{"d_mlp": 768, "vocab_size": 2048, "norm": "rmsnorm", "bias": "qkv", "init": "uniform", "beta2": 0.99, "lr_head": 0.00671, "doc_mask": true, "steps": 11747}
Each number is 128 + 32 x the weight over its row's rms, rounded and kept within 0 to 255. Layers, rows and columns count from 0. The size above them is the row's rms in percent of the matrix's.

# layer 5 attention query, 384x384, rms 0.0548, rows 57-63,121-127,185-191, columns 0-191
size [104 108 112 105 122 120 119 116 109 111 118 101 106 116 108 103  99 107 101 101  88]
[[115 100 140  95 166 119 157 147 153 129  48 188  54 138 130 182 137 106 205  73 166 131 120  91 122 110 162  98 126 131  78 145 172 185  91 103 143 108 131 117 104 134  88 132 117 117 115 122 136 167 112 141 157 104 105 136 189 114  88  94  85  89 147 154 138 115  72 161  79 139  74 139 135  96  69  76  67 112  92  97  51 174 160  85  90 120 123 113 126 169  93 120 110 107  93 104 138  96 134 116 150  63 123  91  87 152  93 182 130 145 155 127 129 139 176  75  76 178 134 144 152  96 128 136 192 153 138 124 129 173 139 113  62 166 158 162 119 176 155 117 134 101 138 138 170  99 113 158 134  69 141 141  87 140 168 129 163 102 110 125 142 106 164 128  95  73 116 152  88 162 115  91 124 165 116 148 153 136 138 135 137 135 208 101  96 169  99  75 131 142 141 115]
 [151  65  98 163 164 187  97 106 128 112  75 155 109 143 139 110 128  76 110 161  97 121  83 146 154  70 152 164 145 102 164  97 131 124  98 130 112 146 153  91  90 132  61  81 140 164 107 144 137 124 176 111 109 111 105 169 162 112  43 127 123 116 105 123  72 180 133 178 119 175  71 114 148  80 145  81 125 107 140 107  96 113  68 135 105 148 116 147 158 129 109 147 137 120 146 114  92 165 108 145 121 122 194 146 104 117 106 182  51 134  82 130  46 132 155  81 145 120 152  75 140 148 141 143 148 175 105 181 154  98  88 196 123 102 144 147  88 133  86 117 113 145 101 117 146 153  61 140 128 171 130 162 145 149 139 143 141 185 117 155 134  95 172 122 137  48  72 177 104 118  85  50  80 125 129  79 144 130 148  69 181 137 132 118 130 132  90 125  81 136 134 135]
 [ 91  65  99 109 131 173 140 127 137 163 197 112 193 138 114 115 143 135 148 136 102 108  80 138 152 100 106 120 187 131 155 139 114 193 123  87 184 111 159  93 183 142 129  92  87 182 135  92 113 110  64 113 149  74 126  75 162 116  76 147 132 174 230 121 128 106 115 102 146 116  91 118 145 121 146 121 101 123 136 205 178 164 174 175 119 114 129 158 109 138  98 141  65 186 151 128 165 171 104 158 148 184 124 120  83 144 143 140 152 136 104 144 160 123 137 170 160  88 143 117  87 117  87 141 124 143 148 214 100 154 122 103  85  99 132  92 132  92 225  67 141 144 117 131 123 110 157  66 117  88 163 127 131 166 136 158  88 124 166 137 115  86 151 110 171 159  93 157 117 186 142 107 122  75 112 124 149 110  94 184 173  97 147 146 124 116 131 126 130 171 125 137]
 [ 51  91 159 181 140  76 110 139 148 133 137 138 150 123  88 106 120 149 160 129 117  81 174 126 151 167 127  85 153 168  55 107 106 158 138 148 176 122 176 151 127 128 175 137 143 126 115  84 112 197  88 146 153 192 144  62 104 133 182  84 166 136  93 105 145 111 167 109 141 183 107 138  60 123 135 119 129 158  80 186  99 190 135 117 140 105 125  89  88 171  80  49  76 199 134  98  97 145 158 152  90 138 122 153 143 132 141 112  87 112 145 103 155 141 141 127 167 192 116 115 121  96 121  98 131 144  97 167 108  94 152 100 171 182  98 126 144 127 138 136 132 126 182 173 141 152  87 145 150  82 107  81 217  88 163  99  83 120 155 140 165 162 115 120 135 154 153 147 113 158  79 175 141 143 149 117 114 137 112 159 134 138 156 176 129 117 106 137 131 125 113  88]
 [ 80 108  82 129  57 142 167 139 120 142 127  94 134 105 123 141 151 163 120 163 164 126 121 141 137 126 183 137 129  84 166 118 104 108 165 130 131 130 143 118 162 161 192  93  89 134 170 131 119 146  92 162 102 138 153 138  40 147 137 172 108 130  50 181  98 142 115  91 149 147 107 111 104 107 129 148 113  68  75 149 155 186 138 195  99 142 124 108  92 179 151 146 138 131 136 163 130 115  93 168  92 109 136 156  89 169 141 149 124 109 118 160 123  87 115 140  76  67 106 125 161 102 176  97 165 142 131 122  95 109 129 141 152 155 135  90 149 149 141  96  78 125 121  97 136  80 131 155 172 126 108 119  82  89 107 151  95  85 158  71 125 192  92 167 167 160  83  90 174 146 165 125 110 135  81 127 164 148  73 129 173  58 117 132 185 127 122 116 116 103 191 175]
 [151 107 114 130 141 147  98 124  67 138 110 120 130 144 117 102  91  62 105 126 114 158 108 155 177 123 109 155  99  75 132 126  90 171 129 119 127 131 177 123 217  83 161  84 156 135 164 109 102 218 121 168 120  95 119 109 124 123  83 100 111 137  70 117 128 108  94 163 213 151 143  78 105 119 176 171 138 180  89  90 119 140  60 162 140 121 132 127 118 139 175 142 171 126 100 126 126 148 105 125  84 105 158  85  96 131 130 147 127 143 143 123  64 132 134 129 176 108 152 139 175 145 153 127 142 172 170 114 121 113  99 192 150 148 187 166 127  86 130 103 138  61  77 119 128 144 106 156 132 137 105  91 109 127  76 118 164 182 178 138 125 152 140 112 189  89 113 119 124 111 138 132 118 136 131 128 124 105 104 111 200  42 101  80 159  96  93 178 159 124 130 124]
 [100 109 204  65  83  77 162 106 155 137  98 165 143 161 153 153 163 203 199 120 120 113 171 152 113 172 114 145 108 111 133 104 172 142 125 125 113 159 134 136  82  86 138 154 168 104 152  81 107 143 113 159 151 101 117  82 128 176  71 121 121 125 108 109 164 125  98 162  90 151 153 116 153 150  70 159  85 168 108 158 105 147 118 115 176 119 101 160 173  87 107 142 160 107 160 114 136 114 175 135  97 161  92 182 178  80 126 179 139 118  89 114 121 156 103  83 121 182 203 133 121 157  71 170 141 189  94 158 142 102 136 131 171 146  50 134 105 159 138 110 162 130 117 161 144 157  86 165 117  84 145 135 144  99 106  97 172 132 133  71 126 166 154 106  97 145 191  95  23 136 137 128 117 194 135 159 107 102 150 100  99 174 141 120 121  91 152 104  69 168 120  77]
 [101  77 120 101 130 158 112 137 161 114  76 131 164 118  84 103 108 223 140 144 138 152 119 135 106 148 125 133 150 146 133 100 126 148 184 141 125 115 131  83 213 157 155 106  80 144 161 137 159 181  51  81 165 140 165  84 130 165  69  85 129 149 174  87  82  96 107 145 158 140 107 155 150 138  92  69 112 108  84 147 210  75  85 143  91 147  97 137 126 100  81 101 122 159 147 107 159 156 109  87 140  82 147 138 180 140 173  72  79 155 207 131  96 107 127  84 136  50  96 131 126 119 109 163  85 146 117 139 147 127 157 136 170 114  72 117 153 167 173 112 127 176 130 125 139 148 173 141 170 120 157 101 116 130 133 134 161 176 116 110 168 133 156 126 100 159  87 137 159 156 110 166 141 138 148 127 164  98 123 100  61 151 111  78 125  67 104 188 143 113 123  97]
 [112 152  86 199  77 136 122 114 129 127 106 148 124 169  97 144 134 133 143 184 148 132 147 137 161 148 159 131 116  93 146 157 103  96 104 120 150 116 135 142 177 139  73 151 171  62 113 155 122  87 129 122  73 143 115 130 104 170 114 127 182 135 125 151  94 135 172 123 134 190 171  94 118  84 139 118 143  96 145 103 140  93  98 105 115 170 135 134 176 104 144 132 197 163 169 169  92  66 131  90 195  97  88 128 212 182 153 101  84 164 132 137 170 128  93 126  92 110 122 102 154  82 144 101 119 172 148 144 136 204 130 135 156 112 149 165 152 145 113 189 108 118 185  95 160 178 107 142  91 100 116  89 102 119 171 168 116 108 130  85 155  76  77 119 157 128  60 112 156 132 134 115 128 144 138 126 184 117 210 114 155 155 140 133  96 111 166 123  89 133 147 186]
 [ 82 161 107 100 117 161 158 190 124 119 130 104 148  99 167  95 145 157 139 118 145 100 111 148 111 196  98 151 109 134 124 121 171 149 132  84 137  86  74  88 165 184 193 126 149 136 118 125 108 110  97 117 124 105 138  24 108 142 105 114  93 121 132 122 101 142 199 132 123 109  57 120 150 157 101 137 138  67 163 156 189 144 152 121 116 130 147 176  57 140 113 128 163 134  95 148 136 119 124 161 102 126 110 130 137 141 178  65 119 137  99 149 135  96 200 160 108 123 118 224 154 134  96 176 100  96 122 138 133  94  53 149 113 117 106  96 127 152 162 142 115 230 109 144 117 158 112 108  81 141 151 145 112 112 127 156 101 125 190 102 132 151  70 110  64 105 124  89  82 185 179 126 106 119  94  89  96  99  63 148 119  81  95  79 163 103 184 158 124 157 129 136]
 [ 94 141 145  97 129 111 133 122 171 103  92 141 123 151 162 137 158 156 144 114  95 120 111 105 119 128 123 128  96 166 120  67 129 145 150 164 114  90 145  96 170 100 199 160 155 130 161  83 142 203 153  67 136  98 196 126 159  79 133 148 173 121 137  44 117 136  95 119 148 140  58  95 126 112  85 128  92 131 128  80 112 185  84  94 165 143 177  98 120 130  80 112 123  79 184 139 165 134  83 239 121 182 183 152 120 223 110 155 134 165 145 114 141 160 131 124 158  67 147 129 130 124 150 144 100 124 140 158 121  90 133  88 131 140 153 127 160 127 136 167  98  65 100  75 184 121 150 133 128 142 155 105  99 119 127 212 113 101 108 163 146 158 141 135 114 117 117 132 134 173 122 146  90 162  87  45 106 111  93 131 133 123  80 106 122  90  90 124 161 130  70 121]
 [108 140 138 128  88 183 157 111  85 125 132  99  88 100 146  90 194  79 115  95 108 148 166 131  98 128  74 144  72 121 171 109  99 108 143 128 110 138 116 141 142 139 188 158 159 127 117 120 142  75 113 160 145 133 119 122  99 114 162 136 148 176 126 148 135 194 128 150 114 119 156 147 116 118 141 181 138 100 116 155 121 161 166 123 183 129  71 146 128 127 119 109  78 165 165 120 107  94 106 165 126 175  95  65  75 105 154 149 146 198 147 112 129 177 164 138  78 141 111 145 104 200 119 129  87  90 124  70 121 164 137 130 152 174 169 121 162  84 168 114 117 103  64 147 115  85 116 158 183  88 134 191 154 100  78  71 126 109 128 111 111 143  84 112 142  70 181 131 145 122 116 137 106 132 107 142 144 131 116 118  82 155 147 173 123 134 119 145 100 196  89 184]
 [ 98 146 132 128 124 113 157 117 132 155  51 126  82 175 116 129 124 128 119  67 107  79 111 108 105 137 132 153 180 111 129 123 145  63 174 137 146 134 157 144 170 192 150 135 156 134 206 109  96 165 161 162 110 129 120 158 102 185 127 164 149 165 121 118  72 101 155  82 123  97 104 130 136 133  98 139 120 114 130 196 129 127 186 193 192 129  84 128 119 140 174 164 132 171 165 165 132 107 170 106 147 156 142 150 109 185 120 102  99 156 110 121 122 143 179 147 120 137  65 130 166 120 136 108  89  63 124 124 156 116 122 111 139  73 119 119 130 137 113  79 175 143 101 160 118  88 152 189  85 129 123 119 131 137  99 123 167 108 151 122 136 159 145 201 162 107 168 131  30 121 132 162 106 129  73 180  89  77 165 124 117 158 127 129  49 148 161 153 154 168 170 109]
 [153 161 187 137  80 133 153 121 167 164 108 134 122  89 188 110  97 150 111 126  95 129  47 160 147 139 131 165  55 142 103 161 148 142 134  66 148 149 120 145 133 168 186 113 156 169 144 179 140 114 137 170 162 149  96  95 134  83  72 129 128 134 121  79 109  97  81 118 180 131 144 110 119 144  66 135  51 152 185 121 150 162 121 161 154 104 123 134 167 128 110 127 123 123 158 125 102 130 141 175 116  96 131 187 102 126 108 134 105 104 118 130  47 151  99 122 118 137 122 144 104 102 166 158 100 121 101 151 133  55 100 183 101 179 120  91 131 126 152 138 127  75 124 140 183 136 126 186 186  97 115 144 114 157 151  54  59 139 151 113 157 144 118 141  64 148 165  99  94 147 123 119 141 168 200  91 143 165 152 130  85 112 178 148 183  45 163 109 117 143 120 107]
 [143 119 127 136 176 106 162 100 131 127 101 174  66 116 112 184 147 142 150 136 135  89  85 142 122 130 112 113  91 174 141 150 141 135 105  76 145 155 136 139  75 146 117  69  65 140 159 181 116 104 101 109 116 166 124  74 164 126  67 118  84 147 237 143 127  92 130 129 110 133 141 111 112 141 162  91 124 138  78 127  59 128 115 109 129 101 125 171 122 102 148 113 124 134 142 117 131 149  89 151 209 163 121 110 147 117  84 135 151  51 122 150 111 109 120 160 102 130 178  90 141 160 163 160 123 171 124 114 155 123 127  96 107 148 133 141 177 123  90  40 163 119 114  90 136 121 124 144  72 132 131 137 119 185 134 168  82 101 116 104 140 147 147 151 182 194  68 121  96 191 103 139 185 117  76 151 129 116 118 165  89 148 175  69 103 180  98  97 140 189 138  77]
 [ 80 117 137 172 149 112  83  92 153  95 124 147  85 129 156 168  82 175 185  95 146 128 141  96 104 143 166 108 183 157 127  54 142 161 121 109 169  83 117  80 102 135  82  70 140 145 177 141 127 150 101 153  96  80 104 131 182  88 163 115 109 134 122 113 154 182 140 151 138  80 111  83 169  95 113 181 130  66 144 112 156 143 116 155 144 136  89 135  90 169 180 190  77 167 129 101 149  74 156 121 102 161 125 109 139  91 150 134 109 110  92 151 108 147 138 129 175 142 129 120 130 164 139 191  96 156  90 152 122 104 132 145 100  89 158 101 151 127 148 144 122 164 144 147 147 136 118 109 107 108 130 179 105 101 153 154  93 100 124 143 129 129  92  45 198 200  81 164 145 159 122 131 111 106 105 160  79 123 152  70 157  94 109 126 103 154 113 135 148  84 154 101]
 [ 78 150 122 131  83 174 110 105 134 115 132 140  83 155 149 129  82 157 155 131 109 201  78 105 123 155 153 139 156 135 106 111  79 163 174 153 129  97 115 123 148 148 162  87  80 125 173 100 119 135 119  88 160  71  86 142 133 124 104  74 114 190 211 106 230 126 168 172  95 141 149 151 160 100 125 129 140 149 106 133 123 145 143 112 129 197 133 130  82  74 150 114 153 104 191 118  85 161 178 138 116  80 132 115 103 155 100 147  92 140  64 114 166 117  98 143 181 113  86 119 118  97 166 168 109 136 174 177 126 199 120 132 123 124 105  77  94 185 146 151  72 111 120  79 173 155  82  98 143  99 146 127 133 112 120 147  86 141 184 139 115  83 133 104 182 132 146 110 162 183 173 142 137  93  98 152  85  95 167 124  75 131 153 197 123  87 121 122 145 165 171 148]
 [109 142 152 116  62 223 142 117 116 172 106  93 146 146 153 115 180 133 128 130  54 142 182 123 155 140 148 188 115  65  95 161 147 128 132 141 104 105 125 138 172 116 209 149 123 159 144 140 119 159 158 149 189 161 160  82  99 149 100 106  97 101 103 185  72 141 109 141 171 138 107  70 118 163 124 125 152 125 114 123 184 190  87 130 120 138 131 148 140 159  78 123 125 106 152 116 123 119 127 156 129 121 124 158 161 194 100 131 220  92 180  60 123 133 123 122  55 139  79  97  73 155 148  58 188  84 157 114 134 170  96  63 119 137 149 152 174  87 102  96 128 155  70 142 176 161 140 124 158  91 152  98 169 168 131 125 106 150 146 141 122 168 144 118 122  99 122 105  94 113 156 192 110 166 192 165 147 149 142 113 126 108 183 142 127 107 149  65 127 105  93 181]
 [ 59 204 166 150 154 162  99 233  93 144 126 105 213  80 106 130 143 133 109 111 133 112 156 126 105 114 130 155 125 131  90 119 111  85 122 165  84 118 198 101 138 153 155 117 138 142  92 128 113 106 123  79 145 110  91 138  74 153 141 172 154 174 119 116 137 167  85  97 103 127  73 130 146 121 118 125 169 128  99 147 141 123 142 123 108 124 190 141 128 149  87 167 141  81 123 105 152 177 125 153 151 128 102  79 124 104 107 160 130 153 167 135 162 139 150 154 139 119 121 212 127  80  59 164 139 134 153  95 150 117 115  98 162 138  89 174  99  55 172  84  74 136 142 101 181  91 110 128 130  91 108 164 133 169 146 128 131 136 120  82 157 151 187  80  93  98 154 162 237 105 165 160 115 152 166 122 142 142 111 103 188  82 149  82 130 117 109 120  97 100  93 155]
 [103  58 150 104 129  93 139  87  88 139 123 117 106 176 147 104  85  66 130 116  78  88 188 156 128  83  97 111 122 167 145 131  19 131 158 126 170 142 137  69 183 126 116  83 152  69 126  95 155 157 148 165 181 144 116 159 149 201 164 146 145 183 105 147 106 113  99  84  97 174 170 133 169 101  90 151 141 143 149 149 166 106 146 192 121 160 118  84 121 128 101 137  80 151 126  79 163 121 143 122  93  93 172 101 120 149 145 153  86 148  68 153  29  53 181 156 150 141 113 186  96  65 125  66 102 102 114 139 117 134 187 130 149 129  77 124  87  91 155 113 138 170 137  99 128 173 143 108  99 115  63 138 135 107  89 129 155 133 164  99 135  71 156 181 163  65 160 158 128 174  77  93 116  88 162 190 112 136 104 115 105 151 131 111  84 112 131 201 121 181 122 135]
 [109 139 138  88  85 134  89 121 155  94  95 164  92 145 112 118 188  98 109 116 115 138 122 137 150 139 119 125 161  64 131 140 171 108  64  99 127  98 121 123 149 161 211 120 122 153 138 148  90 148  80 128 105 121 123 137 107 174  61 186 156  58 147 136 162 109 128 131 169  64 149 160 148 159 117 166 128 162 105 128 157 140 125  78 135 158 132 119 120 116 169 159 135 119 166 129 164 122  81 150  85 125 109  92  85 174 121 185 125 114 149 128  94  95 187 139  99 178 105 187 132 160 185 206 164 165  94 153 130  94 105 151 101  77  89 132 154  94 122 144 131 107 154 143 158 169 153 119 135 163 190  88 164 174  84  95 138  85 131 156 111  72 154 157 135 126 153 122 137 188 112 127 105 161 122 133 155 134 110 145  96 143  79 143 196 102 102 165  69 107 116  83]]
# layer 5 attention key, 128x384, rms 0.0517, rows 57-63, columns 0-191
size [117 111 112 117 109 112 105]
[[148 112 168 118 117 119 147 108  98 108 171 137  97  38 130 165 108 119  91 147 215 114 136 122 161 126 122 111 115 165 102 123 134  84 119 159 121 135 143 148 152 141  73 166 167 139 132 121  95 114 133 122  92  97  99 115 108 121 125 147 131 173  99 149 142 208 162  81 137 114 186 100 188  82 141 159 212 159 184  99  90 191 129 145 123 154 128 104 137  92 137 106 183 136  92  93 143 140  83  87 170 134  80 123 111  72  81 146 152 105 110 198 101 131 113 139 157  93 167 108 129 102 100  86 211 167 141 128 121 147 107  74  78  88 139 134 172  78  59  87 113 102 148 142 108 149  91 160 167 151 126 131  98 119 129  88  92 119 111 138 102 102 122 186 111 148 122  77 148  61 149 170 107 157  81 118 171 149  50 133 101 135 117 138 100 128 106 140  59 123  66 162]
 [214 125 144 105 168 179 106  91 105 166 139 145 151 110 169 180  94 142 109 126 150 167 137 112 152 116  84  74  93  73  86 147 153  93 116 116 123 155  75 113 130 145 129 132  85 144 145 116 109 128 121  92 141 175 158 125 180  74  65  76 104 138  39 164  94  82 127 190 151  99 134 154 136 147 131  90 148 187 173 165 154 107 108 113 102 147 138 153 137 134 111 106 125  75 110 171 119 164 106 156  78 106 138 114  48 123 106 155 138 135  92 102 117 153  97 173 205 177 105  89 169 140 155 133 110  97 146 150 119 138 130 159 146 152 112 197  99 112  94  96 190 118 138 132 150 106 115 159 215 153 165 150  96 130 128 149 122 135 108 134 124 153 152  83 145  98 185 178 103 153  95 125 124 137 171 169 145 139  94 136  96 146 132 175 143 170 155 141  79 167 112 110]
 [129 112 144  98 128 108 170 122 132  79  92 166 168 159  70 205 114  64 127 150 118 129 130 184 161 108 172 146 159  86 165 102 116 104 114 136 146 147 126 157 124  83  72 130 111  98 137 142 195 138 152 120 129  88 181 106 139  98 120  71 167  77 165 132  72 166 100 172 123  83 144  78 131 163 179 158  90 128 104 110 134  75 158 166 122 139  90  79 160 106 129 161  88 111  36 207 174 113 162  80 116 140 128 118 129 135 105  76 142 147 169 125 204 144 149 177 127 113 121  78 156 109 128  93 165 139 128 100 153 173 150 136  92 134 171 115 123  80 142 131 128 105 112 109  89  97 159 102 162  92  87 188 127 141  63 167 106  97 162 101 130 176 163 120 129 128  69 148  97 122  63  80  98 143 168 168 142  87 119 133  92 114 144 110 153 142 113 159 111  74 183 152]
 [140 125 177 162 111 128 224 180 110  96 108 122 138 130  70 128 145 136  81 109 148  63 117 136 120 132 200  96 164 128 159 119 132 161 141 103 100 156 149 127 124 152 116 136 170 158 148 126 150 142 153 135 113 101  71  76  79 158 169 157 126 179 147  61  80 131 132 137 147 168 159 129 139 107  92 138  68  62 200 126 147  90 182 139 127 168  96  51  75 110 128  82  67 156 101  84  77 140 159 108 134  92 117 132 163  84 164 148  80 138 145 170 130  89 155  73 161 165  83 170 168 155 128 127 103 103  96 122 109 110 104 123  84 136  90 141 108 132 139 129 210 119 146  77  59 161  86 170 131 112 150 123 145 103  93 146 107 148 148 130 111 118 149 155 142 119 151 156 122 113 110  89 143 147 114 127 130  50  76  83 173 146 110 112 111  99 122  83 176 107 198  44]
 [ 46  89 143  62 134 141 151 141 126 134 153  94 150 125 151 142 136  62  99 116 133 106 131 149 136 148 198 131 118 123 130 153 169 169 103 140 146  90 119 153 117 164 101 123  95 111 104 157 153 113 139 129 103 109 118 111  66  98 113 111 108 123 120 151 129 115 165 148 121 135 159 101 143 128 130  83 101 129 121 162 143 121 128 132 140 151 126 151  62 106  99 192 181 121  98 187 199 197 150 136 110 120 152 176 123 111 168 116  88 105 156 104 116  96 146 150 162 154 117 102 159 103 113 106 128 150 151 135 107 184 108 121 152 158 153 140  98 198 133 173 138  85 131 140 167 127 152  99 118 196 103  89 125 131 154 129 168  77 139 135 164  59 141  95  88 127  77 181 170 105 123 124  90 130 127 107  82 118 162 172 197 107 124 113 127 111 146  70 150  65 205 100]
 [100  91 128 122 174 133  84 113 133 126 162  53 169 177 170 180 107 102 102 142 168 200 126 131 140 156 145  86 130 153 153 155 148 175 184 139  99 108  51  63 123 152 112 164 138 137 119  83 117  75 149 158 120 132 142 120 178 110 124 143 101 147 113 142 107 139  95 117 100 152 146  94 131  82 115 101  91 101 132 117  88 129  84 157 120 136  83  93  55 107 116  96 179 114  92  67 146 139 163 141  92  99 150 150 121 107 140 110  73 164 110 102 173 126  74 149 121  80  98  92 146 120 131  82 202  89 177 125  77 116 180 156  92 116 124 111 133 154 145 141 132 108 137 125 118 147 146 132 128 113 119 186  88 139  67 106 116 202 123 146 164  67 150  79 129 171 142  74 201 134 193 110  67 130 128 166 146 123 162 158 119  90 105 151 106 142 129 120 144 117  91 111]
 [146  87  63 153 183 155 157 107 114  99 128 134 101 115  33  87 139 118 152 118  70 106 114  97 112 151 116 125 155 107 127  74 171 111 126 191 139 121 155 102 108  95 137 114 175  99 109  91 124 122 103 147  97 191 139 136  86 103 139  69 143 112 140  83  98 143 157 128 135  70 138 149 106 124 200 172 121 143 147 126 154 133 133 103 141 120 131 129 126  91 166 114 115 142  60 141 151 128  68 162 152 110 125 148 158 113 116 131 131 125  54  91 143 135 246 125 138 120 112 146 109 156 162 103  97  94 160  97 194 121 119 142 141  80 141  99 102 132  83 127 163 208 208 136 111 104  55 130  79  69 237 153 132 140  90 166 145 115  94 132 105  97 163 149 172 134 120 117  85 106 174 127  96 192  78 136  96 100 121 197 113 117 120 119 112 134 137 148 136 115 111 151]]
# layer 5 attention value, 128x384, rms 0.0607, rows 0-1, columns 0-191
size [ 99 102]
[[122  95 207 106  99 127 150 137 131 137 140 152  77 120  88 146 123 126 135 156 123 146 122 144 111 159 143 172 120 133 180 209  94 105 136 119 132 146 117 142 127 178 167 160 129  87 154 178 143 157 158 117  91  85 152 134 152 168 153 164 120 104 103 111 166 144 107 143 149 114 145 124  65  71 144 100  90  77  58 164  74 161  47 162 163  72 193  80 104 122 115 111 153 149 161 135 161 126 167 102 102 100 142 140 182 147  69 134 130 129 122  71 148 168  91  83 126 124 186 155 102 183 185  93  94 155  97 122 111 131 184 171 174 122 108 145 186 144 119  73  61 124  98  98 174 117 110 102 196 185 121 100 158 130 144 121 124 125 119  95 146  65 161 168 130 101 196 116 104 152 128 134 168 168 114 120  88 179  97 103 110 137 169  85 123 167 113 148 117 136  63 110]
 [110 102 104 168 163 134 118 156 134 136 166 121 166 124 136 167 185 138 146 146  99 128 139  41 125 131 128 109  81  96  93 182  91 101 149 107  94 117 126 144 147 159  86 132 129 212 175 145 147 135 121 112 145  88 107 161 141  60 112 131  92 113 105  60 114  86 126 173 109 174 127 112  99 166 125 113 130 118  57 142 181 193 156 207  65 126 181 150 105 115 138 152 150  99  87 157 129  96  65 123 122 165 120 163 114 205 155 150  81 112 113 154 125 112 123 160 105 144 158 118 188 144 142 142 142 155 120 133 109 192 173 116 137 137 125 101 155 151 137  98 115 117 101 150 103  93 155 104 110 190  87 119 152  98 169  86 156 102 151  88 105 131 158 122 145  84 125 177 186 103 100 111 108 110  86 170 143  91 150 133 113 154 157 122 125 205  64 115 165  80 161 129]]
# layer 5 attention output (transposed), 384x384, rms 0.0505, rows 0-1,64-65,128-129, columns 0-191
size [106 103 103 111  87  95]
[[131 118  88 101 129 147 178 185 120 155  86 132 153  71 117  82 124 159 182 122 139  99 125 119 123  87 154 144 186 135 174 112 118 169 122  97 138  45 132 158 124 123  84 141 126 157 126 109 106  82 130 149 136 179 136 165 129 120  93 202 106 113 169 162 155 150 160 113 152 179 123 109 130 130  69 152 174 103 128  92  98 185 194  86  86  77  83 182  95 141 202  94 143 120  58 117 156 181  99 124 167 127 140 140  88 164 212 135  89 145 192 173 151  71 150 134 126 139  90 124 174 139  85 146 123 135 155 133 152 163 110  77 203 136 104 121 129 154 111 171 165 162 194 107 149 154 101  95 139  93 107 129 161  53 140 178  86 124 126 162 135 139 124 146 100 176 157 124  61 142 174 150 110 133 152 121 151 143 100 110 127 144 104 144 146 129 126 125 123 103 121 137]
 [132 161 139 168  92 126  99 125 134 153 140 122  98 172 151 105 159 115 131 156  82 109  39 162  63 164  91 132 186 112  98  74 185 140 123  99 130 105 144 103 125 132 208 124 105 138 169 113 136 161 159 151 172 156 121 125 111 145  94 226 185 159 126 134 160 133 164  70 116 133 174 175 114 175 113 128 121 124 195  93 101 149 141  87 164  86  84 131  84 151 103  84 171 132 150  81 109 113 125 138 133  76 141 127  72 109 176 108 120  66 121 110 117 135 194 153  96 133 173 131 116 146  83 117  95 120 101 120 159 139 160  83 178 127 105 100 120 122 134 129 153 180 175 140  90 165 118 112 160 100 156 132 181  72  74 162 168 111 141 124 142 155 120 185  83 118 143  38 101  69 135 131 147 150  78 107  77 186 123 134 152 123  86 146  96 164 152  99 159 143 165 176]
 [137 125 168  84 111 152 118 108 170  89  49 167 129  95  55 149 125  99  97 130  91 121 171  80 139  85 140 111  81  80  84 122  88 129 126 108 165  60 100 138 107 182 148 134  90 108 189 149 163 108 122 132 172 101 115  94 163 132 111 119 166 105 138 167 130 133 130  86  80 149 138 107  89 153  73 106 123  86 118 134 155 191 123  96 134  85 117 125 125 127  78 125 139  96 172 121 161 146 143 201 128 168 150 125 169 146 112 105 145 156  88 156 131 185 183  91 174 141 144 124 125 103 118 119 126 154 117 130 172 137 133 130 126 142 120 108 101 134 157 130 152 114 154  80 131 158 111 105 152 102 105 145 129 110 140 128 124  65 130 135 128 184 136  95 153 167  77  85  87  99 138 109  95 204 189 134 153 168 106 127  97 149 125  95 154 138  88  85 140 120 166 106]
 [141 197 107  85 102  89 107  91 172  81  98 100 146 136 143  67 157 132 204 198  57 128 138 100 122 106 137 103 145 163 119 129 151 116  82  94 102  26  86 130 154 124 169 100 141 119 167 170 161  91 134  64 138 137 105 113 134 121 108 125 153 114 156 115 135 164 164 137  96 195 139 113 193 138 145 123 188 148 164 142 121 100 139 164 121  73 120 155 158 154  99 120 206 135 177 114 132  94 154 162 134 123  86  61 153 162 113 103 119  69 148 155 182 139  87 134 138 124 127 112 104  73 142 102 141 185  75  93 130 159 131  95 114  67  71 122 117 153  90 178 152 107 131 130 105  74 104 149 130  74 176  71 143  92  75 122 117 175 174  97 103 127 115 154 145 182 182  56 157  89 164 101 181  83 130 104  89 133 116  53 147 110 165 136 176 133 157 116 154  96 155 118]
 [146 137 157  64 116 126 120 128 123 184 130 183 163 153 136 106 137 133 197 144 151 125 157 130 128 132 107 153 178 138 112 148 150 180 151 134  49 123 121 180 117 123 146 146 113 138 139 114 220 122  90 123 108  79 126  67 110 110 122 136 106 123 214 166 110 119 143 142 176 171 116 165  83 145 106  60 157 201 160  90 135 108 155  57 106 121 107  60 146 128 186 106 150 159 170 136 193 159  92 134 222 108 144 153 119 175 106 112 113 122 129 180 138  91 151 142 106 142  84 166 184  91 144 146 180 122 107 119 161 114 110 146 143  91 128 169 151 122  89 155 148 183  98 146 151  81 122 105 110 156 165 113 156 172 101 138 145 136  92  95 134 142 138 150  60 107 176 106 119 103 129 156 139 132 103  93 104 112 125 166  98 138  57 146  87 103 141 153 144 135 128 135]
 [201 114  94 137 143 157 121 165 126 132 124 135 138 117 128 140 144  99 150 158 132 164 120  88 149 170 169 161 169 118  60 144 169 191 110 122 138 160 152 186 171 121 127 110  88 138 105 117 150 101  52 121 176 131 144 125 146 127 163 140 120 134 103 129 117 116 107 197 124 191 171 181  94 155 113  80 141 117 138 120 164  90 134 103  79 139 127 125 125 154 138 138  79 129 119 113 123 124  81 138 151 137  92 166 136 120 125 110 130  88  93  84  91 154 124 100 122  78  91 124  96 137 126 143 130 137 194 121 182 106 127 167 177 122 142 142 142  99 128 177 111 200  84 137 123 116 153 198  43 142 131 106 182  39 100 157 182 136 177  91 114 195 100 177 125  84 188  24  92 150 165 101 130 171 121 135 149 104 139 115 119 114  90  85 134  74 143 151 132 157 126 146]]